{
  "norm": "layernorm",
  "norm_place": "pre",
  "norm_eps": 1e-05,
  "init_std_o": 0.00301,
  "init_std_up": 0.0141,
  "warmup_steps": 66,
  "schedule": "wsd",
  "batch_tokens": 16384
}
Each number is 50 + 10 x the weight over its row's rms, rounded and kept within 0 to 99. Layers, rows and columns count from 0. The size before them is the row's rms in percent of the matrix's.

# layer 4 attention output (transposed), 160x160, rms 0.153, rows 100-127, columns 0-79
107:70 44 51 51 49 46 69 49 59 53 58 55 18 26 44 53 34 57 65 66 53 48 62 55 46 56 58 42 49 45 55 36 42 42 46 42 36 41 48 38 52 43 60 26 63 43 55 48 53 40 45 69 37 49 34 51 50 48 57 61 59 59 63 44 42 38 55 43 43 39 25 66 47 56 65 61 63 50 37 56
107:44 53 36 59 64 37 49 64 61 51 52 50 58 49 52 57 65 48 53 51 41 47 31 64 51 74 46 53 65 52 56 48 40 39 43 31 42 58 65 53 42 31 44 52 64 51 40 46 47 43 35 61 56 48 48 43 31 47 59 49 63 31 48 50 37 39 52 59 46 63 48 77 49 57 42 70 73 48 44 56
095:57 55 72 50 44 40 42 47 49 50 50 48 62 50 48 46 29 45 61 36 60 38 36 54 64 38 56 63 48 36 40 50 46 29 55 47 60 60 56 62 55 75 56 31 70 61 69 63 50 64 36 48 44 51 51 44 47 39 59 52 53 50 65 53 31 54 58 55 63 68 32 36 55 35 49 44 45 48 46 63
094:48 52 63 59 40 54 45 55 36 50 36 34 47 54 53 52 50 47 43 44 42 72 42 54 36 60 25 62 70 45 34 45 39 67 55 54 57 46 42 52 37 50 61 65 39 51 54 55 60 69 52 44 39 54 41 54 54 42 52 65 51 41 51 53 62 43 66 46 36 42 44 52 53 56 50 47 64 42 57 45
098:30 46 57 56 48 52 58 79 58 43 36 45 53 54 38 41 50 39 46 37 32 50 66 63 60 44 46 58 53 51 57 45 66 67 41 62 53 48 61 48 49 45 61 67 49 40 47 40 48 53 32 48 48 48 62 47 53 64 42 58 32 47 37 58 47 31 22 46 36 71 42 60 58 43 67 55 66 45 60 40
116:44 44 66 42 49 33 55 59 39 49 44 47 44 41 46 60 46 61 50 47 51 46 29 64 58 43 50 40 52 55 42 46 63 64 65 53 48 63 47 52 69 53 64 53 29 54 47 55 38 60 59 68 59 49 41 29 60 40 52 50 58 30 61 37 53 55 68 39 49 55 60 51 40 52 43 41 48 50 43 40
109:54 38 36 53 52 59 40 51 54 52 57 29 58 59 48 34 61 55 29 66 51 47 35 61 46 45 56 39 67 66 47 47 40 45 68 42 57 58 64 48 48 56 52 42 70 63 54 69 54 42 44 28 44 41 45 39 47 44 48 47 72 63 59 40 46 39 59 50 51 45 45 50 55 61 30 37 49 63 38 40
100:27 64 43 58 38 45 47 43 47 34 54 48 65 44 62 38 59 47 43 55 56 45 44 70 44 56 66 36 46 31 53 58 38 58 54 64 60 69 48 41 47 40 57 51 61 40 46 56 58 50 51 63 55 56 30 40 28 49 56 46 37 51 40 37 50 55 46 72 53 29 52 69 49 54 58 56 57 59 48 52
088:52 29 46 44 54 53 51 67 54 44 59 63 67 55 52 32 56 38 49 43 63 54 43 45 46 40 31 61 64 43 42 56 43 54 46 43 50 38 61 44 46 42 50 53 62 50 45 42 40 46 35 47 48 58 58 66 60 61 48 56 34 62 37 49 61 62 53 50 58 63 24 47 61 42 56 59 60 37 49 40
110:39 42 56 46 52 65 76 59 69 54 47 49 67 45 43 41 58 53 58 35 55 49 84 45 62 37 40 52 58 41 59 49 61 52 52 35 47 61 49 42 36 45 57 42 57 41 46 49 34 47 40 55 47 53 57 44 49 46 50 59 32 52 56 44 49 51 56 55 40 59 51 52 46 46 57 47 58 34 36 45
093:56 63 51 53 35 34 59 35 55 42 42 45 55 44 46 59 42 66 40 58 33 49 50 40 81 51 57 59 46 55 40 44 46 44 38 38 39 58 40 51 39 62 54 58 50 66 51 71 69 52 67 49 49 59 44 48 54 56 58 47 50 53 35 37 42 41 29 56 50 50 53 69 40 47 34 50 48 60 49 44
109:51 31 44 49 63 59 52 53 49 49 23 58 44 45 39 66 31 63 27 63 52 40 42 54 44 40 51 61 55 62 40 69 45 47 34 52 47 61 61 39 48 47 42 53 50 35 66 44 42 59 55 34 42 57 58 47 44 31 45 44 63 36 47 47 47 34 58 47 45 60 51 44 46 53 32 40 66 39 46 34
107:52 49 42 54 55 58 42 65 35 63 48 51 54 42 33 54 57 49 40 58 49 51 60 50 42 39 62 44 39 39 68 46 47 58 72 44 46 57 43 33 61 50 45 45 38 48 51 71 35 42 47 48 56 65 54 51 56 35 31 31 44 63 49 38 69 42 54 51 54 52 43 47 63 54 66 62 38 45 40 36
108:62 66 49 53 55 75 47 40 48 62 50 38 36 35 58 59 43 59 56 60 51 39 25 44 55 47 57 65 38 51 53 71 59 36 33 74 38 56 40 48 62 46 64 45 45 49 50 59 54 41 43 47 46 58 69 49 51 46 50 54 56 58 51 54 44 53 38 48 55 55 64 42 39 55 41 42 48 67 49 41
094:48 43 55 60 54 56 44 62 56 38 57 51 59 65 62 38 58 60 21 50 60 48 42 58 52 57 45 58 70 38 51 64 43 52 51 56 46 47 46 59 28 56 36 60 58 44 63 31 65 52 53 49 36 59 60 52 48 49 48 50 33 47 44 48 39 53 56 51 54 38 70 61 58 60 51 54 31 47 39 43
096:49 68 45 42 48 51 48 37 43 46 58 44 52 49 59 57 35 47 40 49 41 47 35 53 52 57 50 50 65 36 51 41 42 46 50 75 45 48 44 47 56 34 50 33 66 44 46 34 37 56 50 45 34 48 40 43 32 26 42 54 65 47 42 42 56 31 60 70 68 42 83 49 37 43 40 31 49 57 35 60
104:45 46 26 56 49 45 49 66 49 58 67 46 54 61 25 38 53 64 56 46 41 38 47 60 53 48 59 51 62 45 45 56 35 41 52 49 34 52 60 56 47 45 42 39 53 31 73 44 59 55 36 52 40 60 43 60 40 38 32 27 55 53 46 52 46 34 67 46 48 53 51 37 45 58 50 45 57 53 46 53
107:36 51 55 47 64 79 31 54 40 49 44 55 61 55 68 56 39 50 51 50 54 24 38 62 52 52 31 55 38 53 67 46 44 41 50 48 60 45 48 51 36 78 43 55 55 51 48 51 42 54 49 60 53 42 47 37 38 40 49 51 37 48 48 47 60 52 55 54 37 42 58 42 44 46 39 59 58 57 48 54
119:52 58 54 38 54 56 43 43 25 52 52 52 67 41 67 54 30 39 49 46 45 30 47 49 38 36 50 57 46 49 41 45 53 53 46 64 36 45 52 56 47 36 42 66 64 42 39 46 60 44 52 63 50 55 31 58 43 45 51 47 40 54 41 44 61 65 63 48 56 36 58 50 48 49 51 40 59 34 56 41
107:36 57 56 32 51 50 66 57 56 62 50 33 62 50 46 46 38 42 47 34 48 43 57 63 66 38 47 46 57 50 66 41 47 55 54 48 68 66 54 67 46 60 60 65 59 37 62 53 57 55 41 43 51 53 47 54 41 60 47 46 47 33 39 50 51 48 55 60 37 64 39 24 45 42 36 48 51 68 61 38
101:57 49 56 63 43 31 51 45 52 52 39 34 55 55 60 39 46 45 46 47 43 43 47 60 66 50 51 61 49 50 61 67 50 59 43 21 48 69 56 48 42 49 35 41 55 40 42 64 33 35 51 63 72 38 38 50 36 56 55 44 40 49 52 42 44 47 71 47 44 44 68 73 54 39 26 58 61 48 37 32
115:50 52 71 40 42 55 32 45 51 66 59 42 45 63 52 36 25 60 57 52 36 35 71 47 60 45 45 58 57 45 55 35 56 49 46 39 49 27 38 51 56 41 62 46 54 35 41 52 39 39 60 60 66 59 53 56 58 59 49 50 50 62 41 65 54 56 51 45 58 52 50 55 57 52 51 49 48 54 46 45
107:62 40 43 49 47 56 68 43 50 63 50 48 35 58 39 71 48 62 52 44 54 49 43 46 53 51 58 45 40 52 42 40 51 48 53 52 37 37 66 57 60 38 54 61 42 62 60 51 45 45 62 47 39 68 67 41 58 48 53 60 43 44 53 52 45 46 42 54 54 42 47 47 32 55 46 67 38 54 50 41
096:38 48 41 57 56 42 68 45 58 49 65 70 49 46 40 54 57 54 34 41 48 42 44 47 38 40 44 26 58 35 43 50 63 56 48 41 45 53 49 47 48 46 70 62 44 42 57 32 50 34 60 45 46 53 47 52 49 44 61 58 34 56 54 70 51 47 44 43 42 42 40 60 46 71 61 52 57 48 33 46
104:58 48 49 45 45 55 62 50 50 62 56 56 51 42 42 44 42 40 50 36 66 49 44 49 44 42 63 45 59 42 65 74 67 34 45 54 59 34 51 44 44 51 35 41 62 38 55 59 48 55 52 50 35 55 44 38 58 34 36 67 63 46 50 62 43 55 48 56 75 58 59 44 54 35 42 56 55 63 33 59
104:60 46 50 43 74 31 57 61 28 48 25 60 52 25 53 63 51 48 55 44 47 49 43 41 54 40 51 31 52 53 54 44 41 38 56 47 68 63 35 44 57 64 52 63 55 51 48 56 51 61 49 38 46 51 56 48 66 42 47 53 56 33 64 43 63 52 64 43 65 44 45 50 51 45 26 52 59 51 57 49
116:41 52 47 39 49 53 49 31 66 47 52 56 51 43 40 52 49 46 61 58 48 42 52 61 43 37 52 59 51 52 57 46 57 48 53 65 54 53 44 60 47 50 53 56 33 53 66 44 48 43 36 33 43 68 50 47 54 74 47 53 48 53 45 52 82 48 52 60 41 58 56 41 47 50 75 49 41 25 56 45
107:61 64 44 27 55 35 41 35 53 41 53 47 62 56 59 38 48 54 44 52 49 63 40 37 27 59 48 49 49 56 51 60 54 56 54 67 73 53 59 57 41 42 66 48 46 48 53 52 47 49 42 29 55 21 47 75 50 44 61 58 59 58 56 38 47 40 40 56 50 43 62 36 46 33 48 57 43 46 31 52
# layer 4 attention value, 160x160, rms 0.18, rows 101-127, columns 0-79
105:52 50 68 37 38 60 39 52 50 50 57 48 44 46 55 55 40 48 43 48 45 40 55 37 56 33 51 50 35 51 47 56 57 51 52 60 54 49 35 48 68 62 49 43 39 55 42 42 44 66 61 45 37 65 45 53 64 26 53 36 38 72 55 61 40 64 54 44 44 33 48 45 55 61 73 41 43 46 40 48
095:43 50 40 57 66 57 57 41 40 62 41 56 43 52 50 52 66 42 46 46 62 54 48 62 41 56 36 34 43 57 70 60 52 69 63 64 37 38 49 57 47 56 34 69 51 41 61 42 54 55 47 47 48 43 48 64 59 33 59 58 53 50 63 51 48 38 49 44 34 65 58 67 44 59 47 52 48 49 58 46
097:63 43 55 49 57 42 58 42 47 67 64 58 45 64 51 50 53 66 49 51 60 52 73 40 65 54 61 41 18 43 45 60 53 33 64 49 50 52 34 36 61 47 45 50 48 56 47 49 37 46 47 49 47 53 52 41 47 45 34 53 53 40 51 54 55 60 41 54 47 66 47 33 57 52 54 60 47 64 49 52
106:59 58 32 57 37 44 53 41 38 43 61 50 46 51 63 54 48 60 42 60 58 58 44 34 38 56 27 44 42 53 50 46 49 50 49 69 53 46 46 56 60 54 48 20 58 59 47 53 48 40 59 47 38 50 52 38 40 45 39 46 54 49 60 53 71 62 77 37 65 44 36 50 52 46 32 47 50 48 43 59
114:54 56 46 60 52 60 35 53 65 49 59 48 53 62 38 52 51 41 40 54 48 45 53 40 46 55 47 45 43 39 50 58 43 52 40 51 39 46 51 66 37 44 46 53 55 45 33 37 57 41 36 42 45 42 52 67 64 59 50 42 39 62 43 58 60 35 44 39 46 53 43 54 57 53 53 59 54 30 45 62
114:50 55 50 59 51 59 53 35 29 55 49 53 50 42 51 67 47 59 67 36 59 58 47 38 68 49 48 58 27 47 56 52 46 45 48 40 58 51 43 60 58 51 53 46 37 58 47 37 52 56 29 57 42 63 57 61 50 49 49 52 38 47 38 50 39 51 38 51 37 57 58 41 47 46 54 77 42 40 45 73
107:57 49 70 41 61 50 54 44 66 51 38 54 57 40 50 43 43 47 73 52 56 47 55 43 56 49 43 65 51 49 48 53 51 35 46 33 38 39 55 44 59 58 39 27 61 56 46 55 36 50 52 28 40 62 59 48 63 39 43 40 56 58 56 58 51 45 43 21 44 68 52 34 53 66 47 47 46 49 50 37
100:64 53 51 62 47 45 42 46 59 65 54 49 45 36 49 57 35 71 33 50 35 58 37 71 50 55 61 35 38 58 52 46 52 37 55 59 57 49 47 44 65 66 58 43 43 59 59 51 60 55 61 47 46 30 45 43 63 38 52 49 61 34 53 48 30 39 59 57 51 37 69 59 44 44 40 49 55 73 57 41
113:66 58 52 63 42 44 39 62 35 42 57 43 46 51 45 62 45 44 30 59 48 40 30 64 43 52 43 44 30 67 41 51 50 56 49 62 59 43 50 58 57 56 41 29 46 55 50 58 52 43 65 47 47 41 58 57 58 39 48 41 51 52 45 49 45 30 50 55 59 43 47 46 42 43 41 42 57 57 54 57
098:26 32 43 46 61 63 42 55 40 58 69 55 43 46 45 59 69 46 65 44 56 50 49 58 44 58 39 52 47 38 63 55 38 50 38 31 51 37 45 54 60 41 43 48 51 44 48 30 32 49 34 42 68 48 37 64 39 52 44 59 57 57 44 53 62 65 37 43 51 26 43 39 58 51 64 42 32 43 55 53
112:43 51 53 46 41 57 65 54 52 51 75 52 59 45 36 44 69 48 59 35 68 50 60 35 65 48 50 48 51 57 63 34 36 51 54 41 52 23 54 68 38 44 64 58 38 48 40 57 58 58 31 66 52 60 46 62 61 52 48 51 29 51 64 59 53 64 49 59 55 46 57 55 45 54 53 59 47 44 64 73
094:60 58 55 53 58 51 40 57 65 50 64 41 54 72 56 40 22 58 63 57 50 52 41 49 59 59 41 63 38 67 31 58 61 48 53 49 74 48 52 57 34 51 48 49 62 52 44 33 64 35 36 45 49 41 49 45 49 63 52 57 51 54 43 45 39 68 48 56 57 50 61 47 43 34 41 33 58 41 54 49
115:34 41 50 54 45 40 55 74 38 39 39 72 49 62 54 46 47 54 40 53 52 68 58 43 50 48 45 46 57 51 32 39 46 78 56 43 49 45 58 51 25 40 44 67 66 48 47 55 50 50 42 48 40 56 49 54 51 68 55 45 48 37 55 49 59 68 63 55 54 57 37 59 40 51 47 49 38 35 66 57
091:34 44 41 32 44 44 47 55 56 59 40 54 45 46 59 45 40 38 59 63 54 62 42 55 54 47 50 53 43 80 34 40 62 35 52 43 58 52 55 47 61 49 70 40 46 52 27 61 49 32 55 45 42 40 33 51 56 45 56 58 49 62 52 49 73 46 47 41 49 46 23 46 52 37 42 64 45 55 64 56
106:44 30 43 52 43 58 38 50 53 54 42 47 61 57 49 46 68 39 67 56 65 56 52 46 53 46 37 54 50 55 57 57 52 56 50 43 44 62 62 55 61 29 72 65 42 47 47 59 56 38 49 53 30 46 57 47 65 53 52 35 30 38 60 63 51 64 41 40 42 56 41 62 63 58 56 68 46 43 70 53
110:56 52 69 41 51 57 62 32 54 54 52 49 58 38 60 52 36 43 35 53 74 40 45 58 56 55 44 56 41 52 49 51 49 52 51 69 66 50 41 39 55 52 48 39 51 48 27 56 59 57 46 47 50 49 55 47 40 55 67 47 38 53 62 48 52 60 39 67 55 41 37 68 66 34 56 51 46 52 42 56
116:56 51 59 52 44 32 57 64 38 32 50 39 63 51 51 48 47 43 58 62 42 59 66 33 56 55 62 56 54 44 56 70 46 46 39 58 38 44 51 58 59 40 61 67 44 41 69 42 53 51 54 51 46 73 43 44 44 49 53 52 45 36 52 46 53 55 48 45 51 61 45 53 54 64 47 36 56 41 64 41
124:65 35 68 45 44 41 63 57 50 43 47 40 49 51 53 40 49 58 43 56 50 73 55 48 62 54 49 49 61 50 52 56 61 41 38 55 60 46 56 36 39 66 74 63 43 48 48 56 44 35 77 49 48 43 44 38 56 53 47 59 47 42 59 48 68 45 66 50 44 54 52 62 33 57 54 27 63 73 57 30
115:34 49 41 53 53 63 43 45 46 38 56 51 44 57 59 38 57 51 35 67 66 42 46 37 39 67 39 56 41 49 52 46 54 55 42 65 37 57 40 37 61 59 40 33 43 48 53 71 37 56 67 63 38 39 37 47 56 35 37 48 45 65 70 38 44 41 45 58 50 52 50 73 69 49 44 55 64 38 55 56
102:46 54 50 45 47 69 51 56 46 35 60 49 48 45 34 54 36 42 38 55 62 33 38 45 56 59 43 33 47 51 51 48 40 41 57 50 40 22 43 44 69 56 60 50 38 64 59 51 59 53 34 41 46 57 45 54 58 32 50 45 62 49 70 71 66 46 48 44 68 51 42 58 56 75 57 55 52 49 47 47
113:61 38 45 36 42 35 58 54 65 50 54 54 32 41 44 65 61 27 26 59 57 47 35 39 31 65 55 38 52 58 55 49 62 53 48 59 49 53 60 33 53 48 19 51 54 52 64 65 64 51 55 47 56 31 51 40 49 42 58 69 59 39 47 39 62 49 51 66 51 52 42 58 47 49 51 45 55 60 54 54
096:42 53 48 51 48 56 36 59 31 61 39 60 44 44 63 30 63 42 50 43 35 48 59 43 41 44 54 45 75 52 36 44 44 46 34 56 42 64 44 54 54 44 54 38 43 43 48 44 48 60 47 45 57 48 31 42 52 54 45 35 73 65 59 35 64 63 46 42 64 43 64 44 63 50 69 55 60 51 49 57
103:51 56 47 36 60 52 38 59 49 46 36 38 46 43 63 35 51 52 45 46 45 56 39 61 47 36 65 61 34 70 51 36 50 55 48 54 52 54 51 68 51 43 33 44 66 56 47 58 56 55 49 48 52 58 61 43 42 49 48 50 63 49 56 34 47 58 50 66 59 41 57 49 51 28 45 48 48 49 64 48
096:46 55 27 47 39 36 49 44 48 44 34 53 68 49 56 46 50 39 56 62 32 48 49 63 48 53 30 51 44 58 33 50 44 56 63 65 67 62 60 60 67 51 65 57 38 46 52 58 64 62 64 33 64 52 53 42 40 39 70 34 45 55 50 40 43 38 59 43 55 35 50 52 49 52 48 46 48 44 61 42
104:31 53 44 63 55 54 54 49 58 55 69 39 62 74 40 32 34 61 51 48 58 45 57 60 55 55 51 51 48 49 35 64 43 52 48 63 53 28 53 48 49 41 61 56 42 34 58 49 41 55 52 69 56 50 50 64 38 52 52 62 46 62 47 39 57 51 44 41 37 57 61 37 39 57 56 48 45 33 49 46
124:55 54 50 52 37 43 58 67 42 57 50 50 53 50 55 37 53 61 24 36 50 67 44 29 57 54 47 38 39 58 56 53 63 48 49 42 36 60 45 35 53 42 52 41 62 52 42 52 50 54 59 65 42 46 48 46 54 45 46 52 42 40 51 51 32 40 54 42 53 38 51 51 54 44 53 45 37 70 49 61
107:46 54 29 74 40 68 64 53 54 54 49 47 38 29 34 57 61 54 56 40 61 45 46 61 44 44 49 70 47 51 35 47 48 50 46 37 51 48 63 55 58 56 41 58 45 52 39 46 47 49 47 62 30 56 60 58 49 42 42 39 33 52 49 64 51 67 56 51 57 55 40 42 61 56 63 48 56 51 65 42
# layer 4 attention query, 160x160, rms 0.202, rows 128-144, columns 0-79
113:28 40 53 41 63 58 48 49 44 53 41 56 33 43 55 51 53 49 57 61 49 45 55 43 60 59 50 37 42 43 46 52 51 53 65 62 54 54 70 67 60 45 83 44 51 52 43 61 50 66 50 58 49 46 51 33 68 52 68 49 32 53 47 55 44 58 53 39 46 22 48 64 66 45 45 56 56 53 54 52
098:60 59 66 52 52 56 21 43 47 55 16 52 56 42 39 53 52 47 51 59 63 42 43 59 53 54 37 61 35 35 46 47 56 53 46 57 48 41 31 67 65 46 36 38 57 51 48 41 65 37 51 51 49 54 48 50 54 43 68 42 58 58 57 41 48 44 44 48 63 39 49 57 51 54 52 47 53 24 55 58
107:41 47 61 54 60 53 52 52 57 68 41 52 49 51 46 31 37 55 58 45 53 55 55 26 45 52 55 50 47 60 50 48 25 44 47 38 61 50 46 58 48 54 66 48 39 57 64 55 36 53 53 47 28 54 56 48 34 43 69 44 53 44 50 37 40 55 81 50 41 54 39 61 41 45 30 44 59 66 66 54
108:60 51 47 51 49 58 59 53 51 63 33 60 65 53 49 29 60 42 40 55 48 39 37 58 31 65 37 45 65 55 36 54 65 45 49 24 49 63 67 43 34 52 42 60 52 61 47 51 48 48 49 43 68 66 51 49 53 46 58 53 65 55 66 50 47 48 54 38 54 43 30 55 59 30 55 38 46 71 35 50
107:44 44 48 33 47 63 53 45 63 54 43 58 51 45 45 53 44 60 59 48 40 34 57 55 52 51 44 29 38 46 61 56 49 40 38 57 30 47 62 47 50 30 45 60 63 38 33 65 60 45 56 58 68 23 40 34 42 38 57 29 58 51 51 49 57 40 56 51 53 59 36 46 41 56 60 28 58 47 28 50
106:52 61 63 59 46 38 41 57 38 52 61 51 53 49 51 54 66 39 63 43 40 62 44 56 45 44 49 51 51 54 70 53 57 46 49 47 49 41 52 60 57 64 49 48 37 43 42 63 54 47 44 54 35 47 71 37 34 46 56 36 49 55 52 64 57 39 49 48 60 68 37 53 52 53 67 60 41 44 60 71
097:46 37 69 67 55 35 48 43 51 64 61 27 51 42 59 55 75 45 53 53 45 68 25 49 69 55 59 63 38 55 48 57 49 54 58 45 54 45 61 37 47 33 39 72 50 67 43 61 38 51 53 41 37 54 58 38 42 57 54 59 57 48 53 45 28 56 35 54 24 53 47 55 43 43 64 57 53 52 53 35
081:42 63 52 32 50 50 67 51 54 65 45 61 39 69 26 56 42 49 45 33 60 74 51 48 38 44 55 43 54 42 52 43 56 50 44 52 55 51 35 60 60 65 49 53 42 52 40 51 57 41 43 45 54 44 60 42 46 66 43 50 49 48 53 54 52 61 58 52 60 47 40 60 54 40 55 72 65 52 76 54
114:56 61 47 55 53 40 53 40 71 66 56 59 37 40 63 43 38 65 42 35 32 50 44 69 74 45 56 38 58 41 61 49 61 62 55 59 60 38 55 63 61 53 50 56 40 51 59 39 47 49 46 58 59 36 44 37 52 48 40 38 43 45 53 52 44 63 50 42 49 53 44 44 52 19 56 58 39 47 47 62
105:32 49 65 51 51 45 58 35 56 53 45 43 41 54 35 38 52 48 49 68 39 60 66 43 54 55 68 68 59 64 43 51 48 56 49 46 64 35 47 51 71 64 47 51 33 54 55 65 50 59 37 54 62 47 52 58 48 43 43 61 45 69 57 48 45 50 56 38 29 34 55 57 49 58 61 53 48 54 38 39
114:73 50 40 65 52 54 49 30 57 47 39 29 48 58 51 42 56 55 52 55 51 50 36 44 66 46 63 50 61 55 54 44 52 27 44 54 57 53 46 44 43 57 57 47 47 59 36 55 35 65 29 58 38 47 50 53 50 46 46 39 51 63 71 42 57 47 30 54 45 69 40 72 27 56 43 48 55 68 69 54
099:43 76 57 58 34 56 45 39 65 74 42 41 64 52 62 46 57 52 49 68 62 57 60 66 60 47 46 35 49 54 56 35 53 43 32 52 43 46 45 40 50 32 46 72 42 53 54 67 66 52 47 48 52 51 60 52 58 48 45 54 40 63 41 45 44 48 55 63 34 44 63 45 41 50 48 47 42 43 51 36
105:55 43 42 39 43 50 61 67 56 71 32 48 65 57 50 58 41 52 37 56 59 46 55 52 51 50 66 41 62 47 44 57 39 42 45 41 44 48 70 53 46 50 47 52 36 48 50 66 54 60 25 50 34 41 63 66 59 43 56 45 53 64 49 49 54 57 50 68 41 56 54 35 54 22 53 57 41 39 46 43
111:53 40 48 34 51 45 35 34 54 33 61 39 60 63 35 44 55 45 40 58 62 57 57 41 42 46 57 44 43 51 46 54 47 48 53 68 55 45 71 74 30 45 55 49 23 45 45 64 46 57 74 56 42 41 39 46 64 45 45 45 31 50 46 54 66 38 47 55 49 42 54 55 23 40 58 23 45 34 55 61
101:45 33 53 52 55 53 51 44 49 36 67 50 53 56 44 56 42 45 48 54 27 56 40 23 51 56 61 52 42 40 44 33 53 52 47 50 48 50 50 57 42 52 48 42 58 57 55 61 60 45 56 47 40 77 32 50 57 47 35 53 43 49 48 51 48 34 49 78 50 60 45 62 50 52 51 56 63 35 44 55
080:52 49 49 44 53 55 55 35 41 60 75 56 52 44 45 40 70 47 40 60 53 33 32 43 40 39 60 56 40 29 49 61 58 58 47 32 54 47 69 54 44 46 51 52 44 73 45 45 43 44 59 49 40 54 55 60 44 61 61 41 63 69 74 50 33 53 52 54 39 43 55 41 56 60 40 68 59 51 61 50
098:43 39 49 33 57 54 58 49 45 45 60 56 48 38 56 55 56 42 48 44 44 63 49 61 50 49 65 30 72 46 58 35 60 44 41 45 52 56 61 46 45 51 41 40 40 43 59 40 43 45 38 45 49 47 53 45 46 43 69 60 53 46 70 44 49 39 38 36 57 62 46 46 43 29 46 44 64 60 44 68
# layer 4 attention key, 160x160, rms 0.204, rows 128-143, columns 0-79
099:43 45 70 63 58 48 60 62 43 49 43 48 48 40 45 38 33 46 58 56 38 36 61 48 48 74 45 59 41 39 42 37 57 52 27 52 58 53 62 63 49 42 67 51 46 58 31 65 54 53 68 41 45 48 54 39 53 42 57 53 38 47 56 37 55 62 42 48 24 57 37 51 53 51 46 56 45 59 43 54
099:59 51 67 45 58 55 33 39 55 69 46 58 56 75 60 56 37 49 62 42 56 38 50 43 49 53 43 45 37 57 46 62 33 52 53 59 58 45 52 63 45 42 58 67 45 47 29 49 66 51 75 55 54 42 61 44 58 58 51 57 51 43 58 52 41 41 60 38 58 61 39 51 34 52 56 55 20 28 63 43
105:39 55 61 45 78 56 61 69 57 62 51 45 51 60 45 51 50 34 45 31 60 43 58 62 34 51 58 47 59 56 30 52 34 61 55 49 51 65 66 66 40 36 53 32 37 50 66 50 42 56 37 35 45 44 53 54 62 39 46 49 31 50 49 58 49 32 41 41 51 49 48 53 46 40 41 57 70 62 63 52
111:54 41 57 53 57 44 64 31 61 56 44 52 77 52 59 55 42 49 50 41 55 56 34 55 59 62 36 47 70 53 46 38 60 61 43 41 46 45 55 39 46 54 43 63 51 47 67 44 43 50 43 38 42 57 70 46 57 57 61 50 62 49 56 45 35 59 39 40 66 38 34 66 67 51 49 47 47 48 62 42
102:54 29 20 36 65 63 51 47 48 38 36 38 45 53 46 56 46 58 57 71 48 40 54 52 56 46 67 35 52 46 53 56 57 53 43 33 49 50 60 38 47 38 62 47 64 49 49 51 50 39 63 55 63 53 34 62 67 46 47 42 47 55 60 42 43 45 67 56 50 53 45 46 53 49 49 55 31 46 32 57
110:54 63 65 39 59 32 39 65 51 40 61 47 67 43 34 57 62 26 56 58 56 58 38 57 54 46 36 64 37 51 55 51 78 52 33 47 46 76 56 52 44 43 46 37 33 62 79 69 43 44 65 52 49 41 54 61 39 49 41 48 43 69 44 61 47 44 60 43 37 60 47 41 50 46 59 50 27 47 43 53
086:40 47 52 56 55 57 45 46 53 32 52 42 49 52 63 36 77 52 39 58 46 57 37 50 42 81 41 57 46 52 48 68 64 42 45 44 47 52 57 40 45 41 39 67 36 58 43 29 53 43 59 49 52 51 49 55 58 60 53 47 65 61 57 46 37 58 35 50 47 51 42 57 62 38 57 68 57 69 63 57
085:46 64 32 53 33 39 54 59 49 50 52 53 51 37 41 53 30 35 41 52 39 57 69 45 40 43 45 60 54 55 54 48 65 48 36 56 47 43 36 57 49 44 56 64 47 48 50 51 49 52 47 73 39 47 53 50 48 59 63 66 44 49 57 65 52 37 45 61 38 65 49 38 53 41 53 54 61 48 65 22
110:52 64 69 51 42 45 56 68 51 54 44 45 52 43 28 56 42 47 57 47 54 49 56 51 46 60 48 32 54 35 42 54 35 59 81 40 35 56 39 52 49 62 50 25 48 34 61 47 63 50 35 69 49 46 54 41 45 53 36 53 56 60 55 48 44 54 63 56 50 63 59 53 51 59 44 39 42 50 54 48
105:42 67 50 52 34 41 40 42 58 46 51 45 43 60 45 41 40 63 48 57 34 48 56 35 53 61 46 55 27 61 44 65 55 54 53 70 41 32 49 36 46 51 50 52 43 56 53 54 50 59 55 47 66 49 41 58 64 62 52 57 43 54 75 44 37 36 35 38 60 47 57 36 39 41 53 74 52 63 53 36
104:52 47 56 59 43 55 60 47 46 38 52 61 53 56 62 42 63 45 51 62 40 41 47 44 31 49 54 38 50 65 58 58 44 49 46 64 50 50 40 18 37 50 51 63 53 48 52 68 42 75 40 51 34 62 44 58 35 38 48 75 57 32 52 37 44 48 58 52 64 54 54 72 39 61 52 57 43 44 49 32
108:37 64 44 47 33 53 46 41 52 58 53 34 46 48 42 42 37 65 37 56 47 48 50 56 36 63 32 53 65 38 64 47 56 51 46 42 49 40 48 59 42 34 48 50 48 53 53 68 48 35 53 42 47 46 62 69 54 55 50 54 39 62 36 50 43 52 37 59 46 53 39 49 38 34 51 61 59 55 59 52
097:47 57 48 60 64 54 46 52 51 68 45 47 47 53 83 45 43 56 51 57 26 54 58 65 58 58 68 48 51 39 62 62 50 58 43 40 45 47 46 48 55 35 36 49 37 37 62 43 58 53 42 52 54 49 39 49 62 48 62 33 40 67 56 39 62 58 69 72 42 60 46 38 47 51 48 59 55 41 38 40
101:47 43 62 45 41 47 56 44 60 33 37 74 56 52 48 28 58 44 57 39 64 41 53 44 41 70 44 51 33 50 36 47 67 42 63 52 63 58 42 43 55 46 49 37 66 60 63 39 47 47 50 39 38 46 50 54 67 53 53 58 45 53 51 57 80 58 39 50 60 28 60 58 48 40 42 51 51 49 41 59
095:49 18 56 40 48 38 48 41 48 44 55 31 36 55 45 52 40 65 61 27 42 47 52 62 68 53 47 58 36 43 44 51 53 28 52 66 33 40 37 44 42 51 52 55 66 47 53 51 50 36 52 65 39 72 42 60 53 50 56 46 60 44 43 43 60 37 50 49 67 39 55 55 64 54 62 54 27 59 45 73
079:26 61 49 47 52 50 64 29 51 54 70 36 59 51 44 38 60 40 50 54 55 54 54 35 49 55 63 35 46 49 57 62 66 46 41 52 35 55 67 51 45 47 42 50 61 40 51 50 46 56 44 36 52 60 37 45 38 52 56 55 51 55 60 63 45 46 39 55 54 42 46 58 75 40 51 50 46 50 52 53